python train.py --hidden_act="tanh_gelu" --norm_eps=1e-06 --qk_norm=false --warmup_steps=200 --dataset="wikipedia_en"
Each number is 128 + 32 x the weight over its row's rms, rounded and kept within 0 to 255. Layers, rows and columns count from 0. The size above them is the row's rms in percent of the matrix's.

# layer 8 attention key, 384x192, rms 0.233, rows 377-383, columns 96-191
size [109 115 107 114  98 109 110]
[[127 146 174  87 160 114 126  98 113 105 157 141 121 127 133 166  98 114  93  83 165 127  87 156 127  91 103  80 102 179  87 125 158 161  96 119 154 111 103 175 169 101 152 143 141 138  88 118 165 172 175 140 151 101 132 102 154 154 116 157 130 172 121  84  78  61 167 135 163 136 156 130 123 145 138 124 165 134 168 119  88 123 115 115 162 107 167 155  70 131 159 111  71  93 167  39]
 [110 112 179 120 114 118 119  97  81 170 142 111 131  96 153  92 121  84 117 151  86 146 217 126 131 122  78 182 163 177  82 133 125 105  64 184 125 136 117 162 108 176 222 104  85 130 123 150  95  84 173 112 150 155 154 115 152 163 145  83 143 117 144 121 154 103  97 114 115 144 124 141 105 155 140 134 155 134  58 110 145 118 140 151  86  69 109 113  94  94  74 108 152 126  63 112]
 [126 135 123  81 158 148  93 125 135 132 185  94 171 156 185 129 142 115 165 153  92 105 195 106 114 107  91 131 123 130 143 144 166 105 141 144 140 116 121  83  77  75 104 107 142  87 169  35 120 134 131 158 136 159 117 121 147  96  90 147 100 139 161 109 124 165 154 151  79 139 104  74  45  75 130 160 121 111 137 153 146 121 153 110 119 108 114 102 124  97 102 106 136 210 128 168]
 [165 167 195  97 179  65  94 147 130 119 151 149 102 172 103  70  82 164 118  60 116 118 157 169 105 120 116  72 163 133 104 120 104 134 135 160 135 101 101 177  80 124 176  86 154  91 151 117 163 173 145  84  97  88 152 143 100 140 132 168 123 133 155 106 148  55 116  94  95 108 134 121  89 125  90 107 142 131 144 138 123 233 159 118 185  87 133 104  87 115 165 114 118 167 136 140]
 [136 142  93 172  90 110 149 141 196 100 143  82 108 182 135  86  88 164 157 179 125  82 131 152 178  86  60 162 140 176  81 108 107 117  78 148  78 135 150 159 134 189 147 118  78 128 156 100 148 109 167 112 154 132 120 139 134  83 181  97 133 123 154 169 111 109 119  79 135 120  94 144 115  82 193  97 121 149 118 107 103 119 151 133 152 156 162 133  52  60 137 124 107 115 167 113]
 [133  68 132 115 127 113 140 100 122 133 106 183 117 169  79 135 160 112  99 131  76 118 179 149 176 104 151 121  86 165 101 184 137 164 123  83 115 171 131 127 102 126 135 125 191 148 115 158 129 150 128 193 101 110 131 154 135  86 124 178 154 127 127 122 167  93  86 125 132 128 109 159 134 128  85 159 130 195 138  60 148 118 169 157  86 165 178 117  98  75 158 148 130 100 193  80]
 [ 93 102 121 107 162 185 135 128  65  96 163 122 123  64 139 120 157 128 149 138  96 136 195 132 122 184 130 128 154 105 152 118 154 184 104 128  99 161  95 125 134 157 148 122 112  76  90 119  52 158 100 153 180  98 154 173 112 158 153 118 134 126 135 126 104 146 119  93 156 123 179 182 106  84 139 102 132 151 117 118  70 134 102 163 150 117 145 148 168 124 139 195 105 134 130 106]]
# layer 8 attention query, 384x192, rms 0.235, rows 378-383, columns 96-191
size [103 102 107 100  98 109]
[[ 80 135 160 158 128 125 106 127 139 147 163 145  90  90 116  60 116 101 139 157 106 130 175  95 162 119 116 114 121  79 125  91 145 216 129  90 173 173 114 109 135 176 158 111  69 144 154  95 144 126 175 137 155 116 106 161 127 192  90 170 168 156 109 126 167 129 104  90 181 142 145 167 135 177 138 134 115  76  79  95 135 133  91 186  92  91  86  92  80  81 103 159 127 191  83 127]
 [123 125 117  29 136 106  97 123 102 103 136 115 144 150 158 136  83 147  80 146 138 131 135 111 118 127 113 178 105 140 149 123 116  48 168  70 165  99 106  71  64  79 144 163 148 132 123  82 154  91 189 124  96 187 168 151  90 125 127 170 150 169 147  74 136 165 118 120 111 112  81  42 111 130 161 153 156  68  93 129 155  97 122  89 113 151 175  93 109  98 122 101 130 128 146 174]
 [ 88  74 106 135 159  59  90 189 141  76 159 150 121 112 128 116  85 132 141  73 160 150  89 132 134 121 112 101  96 123 126  85 160 119 142 146  87 105 104 139 102  81 188 131 181 122 240 137 136 207 110  94 107 100 115 143 135 238 138 157 120 165 143 148  95 120 124 101 119 110 185 140 100 158  85  51 143 148 143 130 125 148 142  94 139  53 172 157  85  64 121 128 124 154 189 152]
 [107 101 144 131 148 128 179 124 122 181 109 122 150 153 136 153  68 116 121 157  99  91 137 123 111 131 143 136  94 146 116 119  97 120  51 123 143 129 106 150 111 164 114 168 105  99 130 174 126 111 131 108 115  76 165 155 103 128 150 117 170 139 147 121 175  83  89 105  81 126 132 117 159 150 190 150 157 171 139 138 167 144 130  76 131 126 133  62 138 107  65 127 149 101 168 128]
 [123  92 160 140  89 139 133 153 119  84  95 162  71 109 111 108 193 147 140 142  37 168 113 150 123  46 130 111 145 109 172 130 173  93 161 116  99 104  83 133 124 155 174  86 163 239 114 197 145 173  83  92 118 106 120 130 122  84 148 125 166  69 152 116 179 142  96 107 128 133 133 129 136 149 143 125 129 145 113 116 105  87 106  50 108 112 143 111 129 191 131 189  98 158 193  95]
 [153 148 141 158 109 157  98 121  65  76 110  98 139 117 148 103 141 121  83 125 112 130 115  90  77 156 105  85  89 101 103 129 108 197  94  96 123 121 124 131  82 123 126 102 138  89 143 141 103 103  72 151  83 108 124 151  90 116 132  99 178 111 101 157  91 167  77  84 167  82 155 164 139  36 104  84 192 138 121 140 121 158 108  66 136 178 145 148  93 184 139 173 153 113 157 100]]
# layer 8 attention value, 384x192, rms 0.214, rows 352-381, columns 96-191
size [ 82  97  93  93  90  87  87  85  83  78  93  87  85  94  84  84  89  92  91  87  90  95  91  86  88  89  90  93  84  90]
[[108 175 156  93 201 159 160 143 167 141  85 120 142 130 144 141 109 110 101 141 162 149 160 169 178 147 220 168 129 119 104 151 159 144 155  87 134 189  98  75 116 100 164 147 120 146 128 138  56 105 184  92 209 114 115 141  98 126 155 116 154 106 125 145 112 158  84 176 150 154 172  70 129 150 158 123 115  93 177 159 126  84  97 111 144  94 139 133 170 142 143 155 116 181 119 139]
 [138 160 112 160 148 123 182  81 149 169 133 156 134  86 166 158 116 123 158 167 140  93 164 108 118 100 136 136 163 113 103 125 110 157 148 107 154 166  82  70 136  70 125 130 133 173 123 103 200 117  89 144 154 186 188 113 120 120 108 117 115 112  76  90 117 119 109 124 139 145 150 104 136 146 158 106 130  75 125 109  64 145  48 150 105 112 107  67  58 178 184 126 157 140 111  97]
 [149 161 111 124  93 153  74  79 163 103 108 105  98 143 142 101  79 135 134 144 125 179 133 169 206 146 118 110 142 152 174 129 120  74  68 144 171 168 145 100 115 192 128 141  78 153 194 171  85 129  87 165 127 106  97 100 165  97 156  89 125 120 156 105 132 124 122 150 129  73 137 116  89 113 106  95  96 156  67 125 143 147 165  84 134 113 152 114 123 159  79 129 168 166  93 172]
 [163 155 129 100 149 181 151 174 144 124 138 195 102 167 150 143 104 150 122 115  80 117 141  73 140 141 112 132 180  77  61 137 151  99  95 157 104 149 112 128 126 183 149 122 131 142 113 175 104 137  72 131 173 178 156  96 196 119 182 117 120 162 135 120 104  74 102 133 187 114 101  71 132 148 147 105  75 109  70 117 137 177 180  94 138 166 125 108 163 125  91 120  93 108 147 149]
 [ 69  64 127 191 102 156 143 148 125  81 104 133 118 117 140 108 136 115  95 150 144 123 151 174 137 186 136 152 110 113 134  48  94 130 122 140 159 129  91  62 152 178 108  86 114 125 116 183 134 125 174 102 165 134 173  83 193 115 133 126 137 130 119 149 140 127  99 163 178 145  98 141  87  85 126 161 117  90  52 151 105 127 114 112 148  96  99 153 151 145 154 152  66 163  76 194]
 [131 165 177 135  37 130 143  99 154 110 100 150 119 128 192 193 152 136 125  61  84 108 119 101 103  76 103 151  85 141 157 186 152 117 131 140 165  95 180 105  86 161  92 144 110 153 158 143 154 150 124 166 101 112 117  73 175 178 178 113 175  60 176 117 149 139 110 127 153 110 146  82 116 165 223 157 109 127 124 120 195 120 191 106 130  78  76 109  91  84 154 111 153 109 101 163]
 [144  97  94 154  43 158  84 145 138 129 132 198 124 152 171 164 167  74  86 163 155  85 103 150 134 125 159 206 140 154 148 120 171 119 179 122 109 112  82 145 124 115 152 117 112 152 143 147 116  50 162 120  82 169 113 169  98 117  92  85 149 152 105  52  90 143 105  98 139 154 166 132 127 121 105 100 133 107  90 122  67 100 142 187 106 145 123 162 121 102 180 135 117 177  87 140]
 [150 135 118 149 174 146 127  50 141 199 125 121 154 108 119  73 126  68 178 176 153 145 108  88 134 155 155 134 169  63  83 132 145 174 139 159  91 159 138 128 149 181  92 122 122 112  91 113 145  75 120 145 123 182 112  97 119 151 126  92  95 101  65 110 140  88 117 106 160 112 169 169 163 172  86 108 142  73 112  71  95 108 151 106 159 150 130 126 147 114 142  86 104 130 112  85]
 [ 96 115 141  59 117 112 161 170 199 171 170 178 155 178 130 119 122 135 114 146 108 149 174 102 144 131  84  95 102 101  81 164 167  92  87 113  63 177 183 131 112  75 144 100  79 109 125 156 128 128 122 139  94 137 124 156 127 138 124 113 137  96  83 165 155 122  97 101 135 138 107 190 114 116  48  84 181  90 120  72 130 133 114 134  76 100 108 119 134 143 130 137 140  89  86 155]
 [111  83 176  76 114 122 126 123  97 117 109  95  86 110 178  70 124 148 111 110 155 137 120 175  90 140 157 128 107 138  95  57 122 207 192 193 152 122 103 100 126 159 120 101 124 161  73 115  90 150  79 162 182  73 109  61 126 147 134  98 122 133 189 114 132 195 138 172 130  74 118  88 140  77 117  58 131 104  66 137 121 104 156 182 152 123 145 118 167  84 102  87 129  90 131 109]
 [166 194 147  73 125  96 130  73 148  98 174 186  99 128 166 223 104 153 132 116 171 165 137 109 109  88  77  97 183 164 159 141 106  66 158  88 120 152  96 109 125 147 145 124 127 137 107 122 149 107 150 109 121  94 110 177  79  76 117 106 127 141 135  71 140 129 139 169  88  77 126 148 141 124 152  88 154 126 137 173 169 176 144 130 132  98 111 159 182 156 144 104 115 118 118 191]
 [124 180 124  69 130  86  63 105  92  76  81 120 109 155 149 127 147 136 174 141 139 143 105 104  68 145 143 163  48 148  91 104 176 148 150 153 172 158  74  90 115  98 116 110  79 157 117 116  74  55 172 155 134 115 155 144 137 140  72 214 107 194 122 138 105  90 144 126 106 160 130 163 144 106 138 137 149 149 122 140  67 100  74 106 133 147 110 127  70 143 135 117 111 143 128 139]
 [ 91  97 154 177 159 159 133 127 133 152 137 169 201 147 177 175 122 115  57 120 132 124 124 174  59 107 170 118  62  81 147 129 140 145 104 104 128  98 118 142 100 116 121 154 110 170 139 121 175 118 125 124 130 141 135 164 151 151 163 116 139 126 143  83 135 131  94 102 148  57  79  61 114 115 128 138  73 175  91  72 104  73 140 150 171 176  55 163 105 172 125 168 124 132 136 116]
 [125 133 108 130 184 113 133 103 146 152 140 160  86 131 131 119 111 144  93 200 124 144  90  86 152 118 170 115  95  85  67 113 163 148  82 137 111 119 160  79 119 103 133 138 128 154  34 107 129 155 188 131 126 163 145 165  92 154 137 136  43 155 143  95 167 108 105 133 166 138 125  60  77 163 194 165 156 120  54 148 117 152 152 104 190 109 134 111 114 103 192 169 163 144 135 150]
 [198 151 143 127 156 100 211 151 173  98 140 140 131  78 112 115 169 109 198 131 167  95 134  59 173 186 119 106 124 174 155 115 135 142 117  77 130  65 118 146 104  90 177 202  87 139 133 156 112 116 164 139 167 150 160 105 127 148 123 147 110 153 142 137 121 168 101 172 113  92  75 134  87 113  64 126 148  85 163 143 100 130 128 103 154 139  75 107 149 159 140 161 123 127 152  81]
 [141 113 182 151 190 108 140 135 118 116  96 136  81 152 170  97 145 169  93 128  85 144 109 160 139 135  85  88 117 149  97 111 124  71  81 138 143 118 157 152 148 118 122 112 142 104  66 110 123 144 136 174 189 178  85 138 161 160 115 130 123 132 139  72 100 157 131  95  72 125 148 131 134 111 146 159 177  74 102  64 181 131 136 141 135 182 110 111  81 100 127 163 116 171 100  92]
 [145  92  94 142 142 114  77 117 134 171 115 141 153 167 149 142 112 121 173  88 123 186 148 107 180 103 107 112  69 150 110 147 158 119 104 159 133 111 159 176 126  65 111  89 160 220  95 163 151 171 139 101 140  91 142 177 170 142 103 143  38 158 119 146 187 126 141  93  99 154 141 161  91 149 109  96 155 162 111 121 128 129 134  84 102 123 121 116 187  63 111 106 158 102 114 144]
 [118 113 148 188 109  71 184  80 159  74 164 132 136 132 105 105  80 104 160  62 109 134 191 157 157  83 147 120  88 131 129 107 127 144 128 159 167 189 106 150  98 193 106 123 116 131 198 140 112 175  79 150  47  98  91 103 201 151 157 158 143 100 138 123 155 106 134 133 143 100 100 146 134 137 100 139 126 107  97 100  78  42 183 100 105 124 118 155 169 107  87 114  97  80  96 205]
 [165 162 155  92 174 139 135 119 144 159 126 122 109 110  89  98 128 187 164 131 131 157 129 109 166 115 139 122 133 127 112 137 171  77 118 114 172 159 133 152 139 156  61 116 106 132 147 141 146  77 174 153 145 169 120  71 185 106 112 151 120 135 110 129 110  96 119 136 130  95 144 130 119 118 109 134 105 130 174  77 130 137 143 157 112 182 144 131 123 146  69 154  87 187 164 107]
 [138 110 148 208  98 139  98 184 168 175  83 127  83 159 132  72 140 114  71 146 182  93 134 111 102 208 119  89  93 133 133 146 135 107 131 112 132 156 103 121  97  84 159 192 154 134  91 173  71 110 129 160 126 150 104 138 139 144 103 105 153 182 145 119 127 149 165 127  80 123 140 170 132 105 147 120 145 163 156  77 166  90  98 109 116 146 126 182 143 103 129 129 133  87 153 121]
 [ 41 170 128 148 139 126 110 156 118 180 102  80 168 136 147 109 137 136 101  97 165 119  99 125 156 198 162 103  94 137 171 113 146 191  70 131 128  87  96 131 116 128 159 141 147 172 135 131  68 131 197 143 144 120  78 181 145 145  85 105 150 164 140 153 163 127 100  72 158 112 164  94  93  95 140 148 130  65 175 144 138  69  85 108 137 126 111  96 117 192 181 212  66 139  97 127]
 [153 163  83 115 118 152  86 139 146  53  47  98  96 131 152 125 125 146  86  97 176 129 133  95 156  90 129 181  93 150 233 112 156 132 149 149 137 143 133  95 113 147 145 136 171 120 151  89 168 141 174 110 121 148 146 116 139 110  93 135 109 132 151  95 128  96  85  67 137 104 141 119 133  77  97 134 109 153 133 147 123 156  84 143 133 159 126 134  87 109 151  99 116 118 113  90]
 [ 82 106  69  64 129 133 142  89 117 163  95 118 135 140 144  99  77 140 128 150 116 112 124 144 175 147 127 110 164 111 129  51 127 184 114 117 121 141  65 179 139 144  99 169 130 158 135 153 158 143 137 118 125 164 113 115 100 112 138 112  95 121 155 169  90 115 172 175 141 101 115 123 113 117 175 114 166  13 113 181 139 100 145 108 186 126 164 113 154 200  94  76 133 108 148 142]
 [157  29 138 132 115 153 120 138 155 169 129 101 101 106 156  97 127 195 139 132 190 149 149 110 212  86  63 128 117 108 140 127 105 137 114  92 147  73 197 164 161 109 106 154  76 112 146 144 157 112 102  63  84 154 128 164 104 142 133 149 196 100 179 105 149  88 124  86 101 180 134 135 120 123 129 181 119 133 163 101  88 121 141 118  79  98 181 182 169 172 192 144 153 137 126 115]
 [126 122 127 194 120 119 103 197 171 102 123 125 143  90 130 173 194 152 134  97 107 119  85 158 106  64  92 105 118 128 168 104 129  61  80 155 146  85 160 109 135  53 123  96 171 146 109 154 108 126 128 103  79 120 145 129 126  75 127 134 175 136 140 126  97 148 132 133  97 107 112  99 177 123  91 104 127 134 127 148 153 124 108  59 115 134 149 100 118  96 161 150 104 164 107 111]
 [133 182 122 151  97 184 139 144 137 141 115 181 102 137  81 112 113 119  98 219 128 134 132 130 109  82 199 156 124 185 108 145  91  72 133 176 131 114 145 151 153 150 123 107 158 127 133 187 117 176 157  82 164 138 132  91 147 102 151 132 135  62 106 132 144 113  76 100 151  92  82 110  82  86 103 139 113 110  66 162 102  88 112 129 150 117  99  84 160 169 136 230 118  98 171 114]
 [160 163 138 109 144 195 155 140 218 132 121 155 155 101 211 112 116 149 131  98 140 135  96 160  76 159 143  64 173  87  89 120 111 109  98 119 148 104 156 170 143 125 111  61 144 157 143 100  65  77 109  82 142 122 173 132 127 140 115 157  93 101 155  94  87 103 110 112 164  86 114 155 170 118 124 151 119  71 126  95 184 178 131 105 125 118 152 120 198  97 116  94 113 130  71 150]
 [104 154 149 115 173 139 189 109 123 134 118 100 140 149 127 124  79 190  87  99 134 153 111 153  76 161 128  83 107 134  83  75 102 143 138 199 160 158 145 102 115 117 108  87 100 145 131 143 165 141  19 110 122 143 156 141 105 135 135 151 132  98 112 115 124 163 108  79 191 100 172 171 121 155 104 114 124  33 145 130 139  82 119 138 163 102 110 171 107 117 151  97 141  65 153 110]
 [151  74 174 141  74 125 115 157 108 114 100 136 168  94 133 157 107  93 102  99 133  97 151 174  68 157 123 117 105  97 113 154 135 107 150 137 107  86 144 136 107 143 110 148 109 196 160  72  54 129 184 113 132 190 101 136 160 158 152 152 122 209 117  99 136 183 130 138 111 107 116 159 132 131 137 137 131 125 148 116 148 170 124 107 134 142 163 156  96 168 127 122 129 151 108 132]
 [184 130  89 107  63 117 118 166 101 144 136  98  66 129  96 134 106 178  86 121 129 164 114 166 139  75 152 127  96  98 112 159 126 140  85 119  95 160  72  87  92  79 104 104 117 142 168 135 103 207 143 105 136  91 101 143 148 158 122 122  78 176 120 137 123 131 183 150 110  99 161 162  67 117 162 122 101 120 164 143 159  94 142 115 168 112 121 141 129 102 149  78 101 143  83 131]]
# layer 8 attention output (transposed), 384x192, rms 0.193, rows 352-380, columns 96-191
size [ 90 108 103 106 105 105  95  97  98  96 100  96  98 104 101 105  99  97 104  96 100 100  98  93  99 104 100 103 105]
[[120 147 166 150 138 127 130  87 102  89 180 166  81 141 122 164 116 170 153 125 100 149 193  98  96 182  84 148  97 112 155 111  78 156  69 153 102 120 116 140 125 110 124 121  71 110 136 143 154 218  82  85 120  89  95 145  71 183 144 160 140 120 110 140 103 122  46  69 122  79 173 148 125 130 126 151 128 155  87 174 108 110 170 158 104 223 127 120 171 145 120 121 152 117 143  74]
 [168  92  84  78 148 102 136 206 155  95 111 140 178 149 105 113 121 125 155 142  96 168 126 133 157  88  93 111  77 180 131 179 128  82  60 112  93 112 167 133  53 140  91 138  99  93  83 143 105 133 133 129 100 146 142 150  83 179 179 144 140  95 147 167  80 137  96 107 122 119 141 188 139 150 131 151 154 108 146 178 188 171 129  76 180 172 167 131 151 131 173 156  67  94  97 200]
 [154 134 141 133 157 136 129 128 129 129  79 117 124  93 126 164 185 136  90 106 124 145  82 113  99 167 132 137 198  94 103 150 129 170 166 159 124 124 108 213  67 145 104 156 132 144 109  84 133 120 171  89 124 170 129 144  90 180 156 107 136  88 184 126 132 124  94  83 137 129 154 139 139 112 145 164  96 183 128  97 157  74 145 169 162 113 153 169  90 186 105  91 119 114  92  66]
 [104  90 115 120 140 104 109 148 122 137 116 117  75 128 122 214 183 114 149 178 185 152  50 125 119 155 117 138 111 131 115 145  90 101 145 140 118  81  94 144 137  95 172 103  64 111 168 109 135 191 150 168 143 110 164 158 135 134 165 121 140  61 114 136 151 127  53 152  75 154 141 162 185 104 173 104 109 126 121  93 119 150 118 177 101 148 143 169 104 143 130 106 142 122 205 143]
 [192  84 169  92 142  70  93 113  90 120 172 151 132 124 114 158  62 113 159 106 153 108 130 110 100 160 141 118  88  78 137 127  92 155 122 100 169 156 180 117 117 140 132 141  89 139 144  89 130 134 139 147  99 160 127 181  93 156 146 150  98 113 174 111 131 105 174  97 155 124 144 120 148 139 125  93 159 168 155 102 106 135 166 123 127 171 115 148 128 152 138 161 129 138 147 143]
 [ 99 146 117 180 185 135 137 144 106  58 102 131 160  97 151 110 106  72  99 155 128  85 109 178 141 173 167 141 148 166 128 116 125 146 108  89 176 161 114 177 129 118 217  88  81 174 138  59 110 122  81 111 113 166 134 139 121 156 124 129 125 180  91 160  99 142 140 109 153 110 119 148 116 108 102 138  79 121 141 114  88 137 117  75 143  71 137 147 157 112  58 149 100 119 124  64]
 [136  93 103 129 154  93 149  79 153 182 108  99  88  86  93  46  68 178 162 129 119 160 153 138 163 154 117 151  73  97 110 189 112 164 111 199 168 133 163  93  66 168  93  80 159  87 149 132 110 122  82 170 136 147 116  99 132 160 101 137 102 123 139 107 155 125 183 166  99 108  67  94 152 128 192 176 186 116 139 140 135 138  80 168 126 106 143 134 143 124  86  91 148  90 107 119]
 [ 97 129 113 153 181 137 150 172 160 159 165 173 110 118 139 140 162 134 123  91  84 200 114  99 121  56 128 143 112  84 197 130 135  96 153 119 172 104  85  94 149 122 178 116 148 160 154 137 118 151 111 122  56 153 119 142 166  78 126 135 144 124 166 127 127 133 172 149 159 143 110 151 121 145 150 119  97 145 185 164 125 154  57 102 144  95 151 133  88 134 159 141 202 143 193 174]
 [128 132  99 136 146 116  89 122 117  75 140 155 118 142  99 157 118 149 130 158 121 115 139  95 126  93 113 149 143 138 102 140  79 145 133  65 124  85 102 158  68 137 133 142 142 127 192  65 121 122  99 131 169 147  73  50 155 163 131 134 149 172 143 123 159  83 106 136 126 150 147 113 106 153 153 185 112 123 113 255  61 184 161  94 201  97 134 143 138 158 115 145  89 145 144  58]
 [ 99 165 157 122 126 127  87 127 150 108 153 124 159 171 144 143  96  76 160 124 141  66 102 108 144 158  79 101 170 105 191 156 140  84 110 128 185 119 137  90 180 129 157 179 158  89 138 115 141 106 148  94 123 108 152  87 140  67 107 105 113 131 130  96 134 121  60  95  92 144 156 114 114 127  90 177  76 108 134 164 175 156 108 182  87 154  87 108 110 121 106  58 156 188 119 158]
 [110 146 157 173 106 116 150 100 132 106 173 141 135 168 118 116 114 140 126 108  69 162 126 161 101 120 179 106 101 146 106  60 139 133 152 137 129 121 100 127 129 129 100 115 102 137 138 129 112 129 120 131  79 117 201 146 135 199 118 217 144 108 141 130 164  78  78 145 164 111 184 120 139 155  95 126 156 102 156  87  99  80 177 176  94 100 168 102 133 117 100  65 121  85 127 134]
 [150  87  86 177 181 189 180 112 161 124 127 152 181 143 140 145 113 124 104 131 115  89  79 137 113  97  97 146 132  96  89 173 151 134  53 118 150  97 110  92  74 169  99 113 174 157  67 158 100 152  95 103 134  81  85 136 138 149 134 102 147 130  75  69  81 119  92  87  91 158 153 142 188 176 107 167 152 144 118 154 137 106 112 136 102 156 129 118 184  81 163 137 130 101 112  92]
 [134  83 119 140  90  96 128 113  83 114  73 147 100  62 180 146 125  92 124  98 112 166 117 125 131 138 120 109 187 121  98  81 136 102 115 114 129  92 129 105 165 137 124  83  90 116 102  79 168  53 127 164 113 151 130 166  49 150 110 141 155  88 150 160 157 157 118 110 104 135 146 155 172 134 133 172 145  53 107 131 137 156 141 121  99 131 109 198 158 112  91 142  98  67 109 116]
 [136 112 128 171  96 105 141 207 135 121 142 195 162 103 170 121 132 118 128 148 135 109 181 136 125 172 138  72 114 162 158 113 137 115 111 142 132 124  95  48 158 120 138 145 120 165 148 163 183  83 131 107 166 132  92 110 167 133 137  94 163  88  83 120 117 124 152 101 119 141  86 206 149 115 108 119  66 111 106 154  87 109 133 144 106  93 137 148 160 153 166  58  45 119 108 120]
 [ 97 112 100 128 168 135  67 127 153 120 112 141 124 181 110 165 144 131 128 154 150 129 102 149 136  55 107 133  78 129 103 127 123 146 148 135 110 175 129 120 122 101  97 118 121  81 134 182 223 123  86 106 176 148  80 163 102 131 105 159 120  81 152 127 101 121 106  95 126 150 153  94 149 134 185 134 137  98 116  65 112 151 172 189 146 184 164 174 105  87 138  53 142 138  69  81]
 [117 135 100 106 135 123 159 111 126 127 109  67 105 150 118  70 150  30 153 121 122 157 102  88  75 119 138 103 168 129 141 200  99 120 145 148 186 110 120 132 153 145 102 126 158 162 196 135  91 115 158  93 119  70  89 122 100 122 158 120 126 110  96 167 177  89  91  90 144 121 124  98 181 161 138 116 143 143 173 182 112  99 175  59 133 124 104 162 117 177 142 130 144 101 227 131]
 [ 57 150 104  57 155 141 108 128 144 141 174 130  85 154 150 176 147 143  59 180  94  79 159 151  84 166 139 113 112 131 113  66 116 126 130 199 136  95 110 136 117 171 141 159 115 110 164  83 118  76 112 140 111 149  91 108 108 148 160 151 141 160 107 188  81 127 121  97 138 123 116 107  81 120  97 103 133  54 187 200 147 147 123 184 135  76 152 119 166 181 137 151 114 166 121  73]
 [ 76 146 149 105 175 122  43 145 133  90 144 116 123 153 175 118 150 167 122 175 125 152 125 107 117 216  78 100 119 124 120  73 165 165  36 131 149 125 139 100 138  89 107  82  89 113 127 152 146  90 135  73 166 152 149 128  43 128  70  81  77 149 147 110 161 157 137 137 147  92 103  69 108 136 100 132  75 148 156  96 104 184 125 152 154 140 128 118  99  97 120 136 161 162 130 115]
 [179 113  85 172  99 137 120 157  50 134  68 126 105 104 173 126 182 104  83 149 157 168 136 162  87 158  87 109 137 110 121 126 113  82 177 139 128 134 135 176 164  86 128  92 103 158  97 144 143 114  95 130  88  66  63 159 147 129 131 113 131 114 130 102 128 130 125 168 121  86 149 156 104 102 109 144 114 101 155 177 109 128  82 150 166 117 129 154 101 116  88 167 158 112 138  88]
 [161 135 111 116 206 142 127 221  94 101 141  93  94  72 105 119 158 121 145 124  91 151 107 151 126 100 155 120 105  89 129 107 156 141 101 153 143 101 124  85 220 113 112  98 138 196 172 151 158 158 109 152 121 130  64  85 147 105 175 157 143 124  76 154 146  88  90 137 127 117 116  73 112 142 155 176 113  43 106 162 106 121 160 183  75 112 136  78 155 129 141 167  92 138 102  79]
 [142 113 124 120 102 161  98 122  81 101 109 119 101  77  77  89 104  72 125 176 144 111 203 132 139 137 186 186 129  91 150 105 126  92 146 184 169 124 209 103 162  75  99 111  97 133 141 102 144 151  84 107 109 203 101 101 103 134 102 130 150  99 155 113  89 167 103 119  74 131 113 132 163 129  75 107 110 153 145 121  95 129 183 125 151 165 105 131 150  99 116 132 185 115 119 104]
 [151 133 145 152 142 109 110 112  41  93 173  94 117 195  83 125  91 141 172 142  81  88 102 113  75 110 112 142 135 114 139 136 137 122 137 134 148 119 127 176  59 145 140 120 110 183  59 101  71 170  78 119 142  92 106 167 104 155 155  91 159 138 100 133  66 189 114 120  78 151  48  87 155  74 128 123 143 114 118 104 110  91 121 131  99 130 150 130 207 104  81 186  64 146 142 147]
 [146 113 111 120 139  90 167 103 126 115 127 144 144 143 166 157 152 140 151 155 147 144  58 149 127  87  96 149 137 164 104 164 142  80 174 164 122 143 128 113 128 108 156  96  59 166 148 135  86 161 139  89  77 128 125  85 182 146 141 145  84  80 187  95 142 138 137  84 146 156  99 187 151 154 128 121 122 179 112 131 118 100  76 192 167  87  87 132 128 108 164 146 165 192  91 130]
 [ 56 103 167  75 114 147 143 134 152  95 128  62 148 102  84  68 172 104 118  89 219 129 147 108 135 164 160 130 130 172 132 132 205 119 165 140 127 122 142 117 109 161 198 149 146  86 164  81 104  85 170 159 145 166 128 104 106 133 161 107  91 107 138 123  67 140 112 134  90 104 188 140 142 162 149 128 143 172 156 129 127 100  78 116 119 143 171 102 103 128 136 112 122 114 140 132]
 [108 143 121 112 112 113 102 131 116 119 216 110 174 163 202  87 118 127 164 119 156  89 145 137 145 147 196 141  70 135  68 124  84 172 131 138 163 129 143 181 110 131  62 132 110 122 117 102  98 112 147 164 165 200 162 128 181 155 136  93 118 153 129 138 107  97 103 100 115 183 150  89 116 186 140 108 162 138 113 159  91 176 138 200  69 121 138 124 149 115  80 123 125 169  64  88]
 [111 127 153  97 154  92 112 154  65 113 106 100 186 171 109 167 169 125 204 122 103 136 184 155 144 206  74 120 134 117 111 131 171 177  97 106  83 139 112 170 109 111 187 144 140 118 154 111  43 115 106 119  94 192  96 178  85 202 121 119 132 128  97 103 136 175 165 195 116 157 143 184  95  77 156 114 110 137  81 105 130 152 119 176 156 102 169 112 109  58 127  68 146 136 118 122]
 [121 111 119 163 135  87  72 128  45 139 130 118  92 125  97 107 134  77 116 130 115 128 167  97 156 111 105 109 178 145 174 134  85 138  55 134 136 130  70  82  81 191 119 158  80 139 105 131 136 100 144 226 175 106 106 133  98 142 139  77 142 131 105 138 169 123 106 117 135 130 140  85 138  94 162 147 142 147  76 138 132  28 130 154  83  79 142 103  90 138  99 146 150  79 118 113]
 [125 116 147  93 165 114 151 166 149  94 132 148 159 127 144 122 104 114 165 132 145  90 123 106 182 120 152 138  85 155  66 181 134  51 132 128 123 154 135 144 112 172 165 115  86 171 158  91 101 115 155 127 163 130 133 120 141 151 110 129  98 110 121 202 147 103 171  95 139  94 145  89 161 156 108 153 124 201 100 103  76 103 186 109  96 117 123 120 113 134 168 130 111 157  73 155]
 [144 136 124 137 157 141 175 162 124 107 138 200  55 132 171 111 175 141 107 110 186 121 139 156 122 137 111 211 122 133 160 105  98 158 106 125 149 120 168  96  70 133 156 111 141  77 104 179 158 101 126 161 108  77 137 157 142 147 105  92 109 116 133 156 116  86  97 112 161 155 123 150 142 168 134 131 155 113 150 101 165 110 119 154  89  61 118 121  77  82  93 120  78  22 126 136]]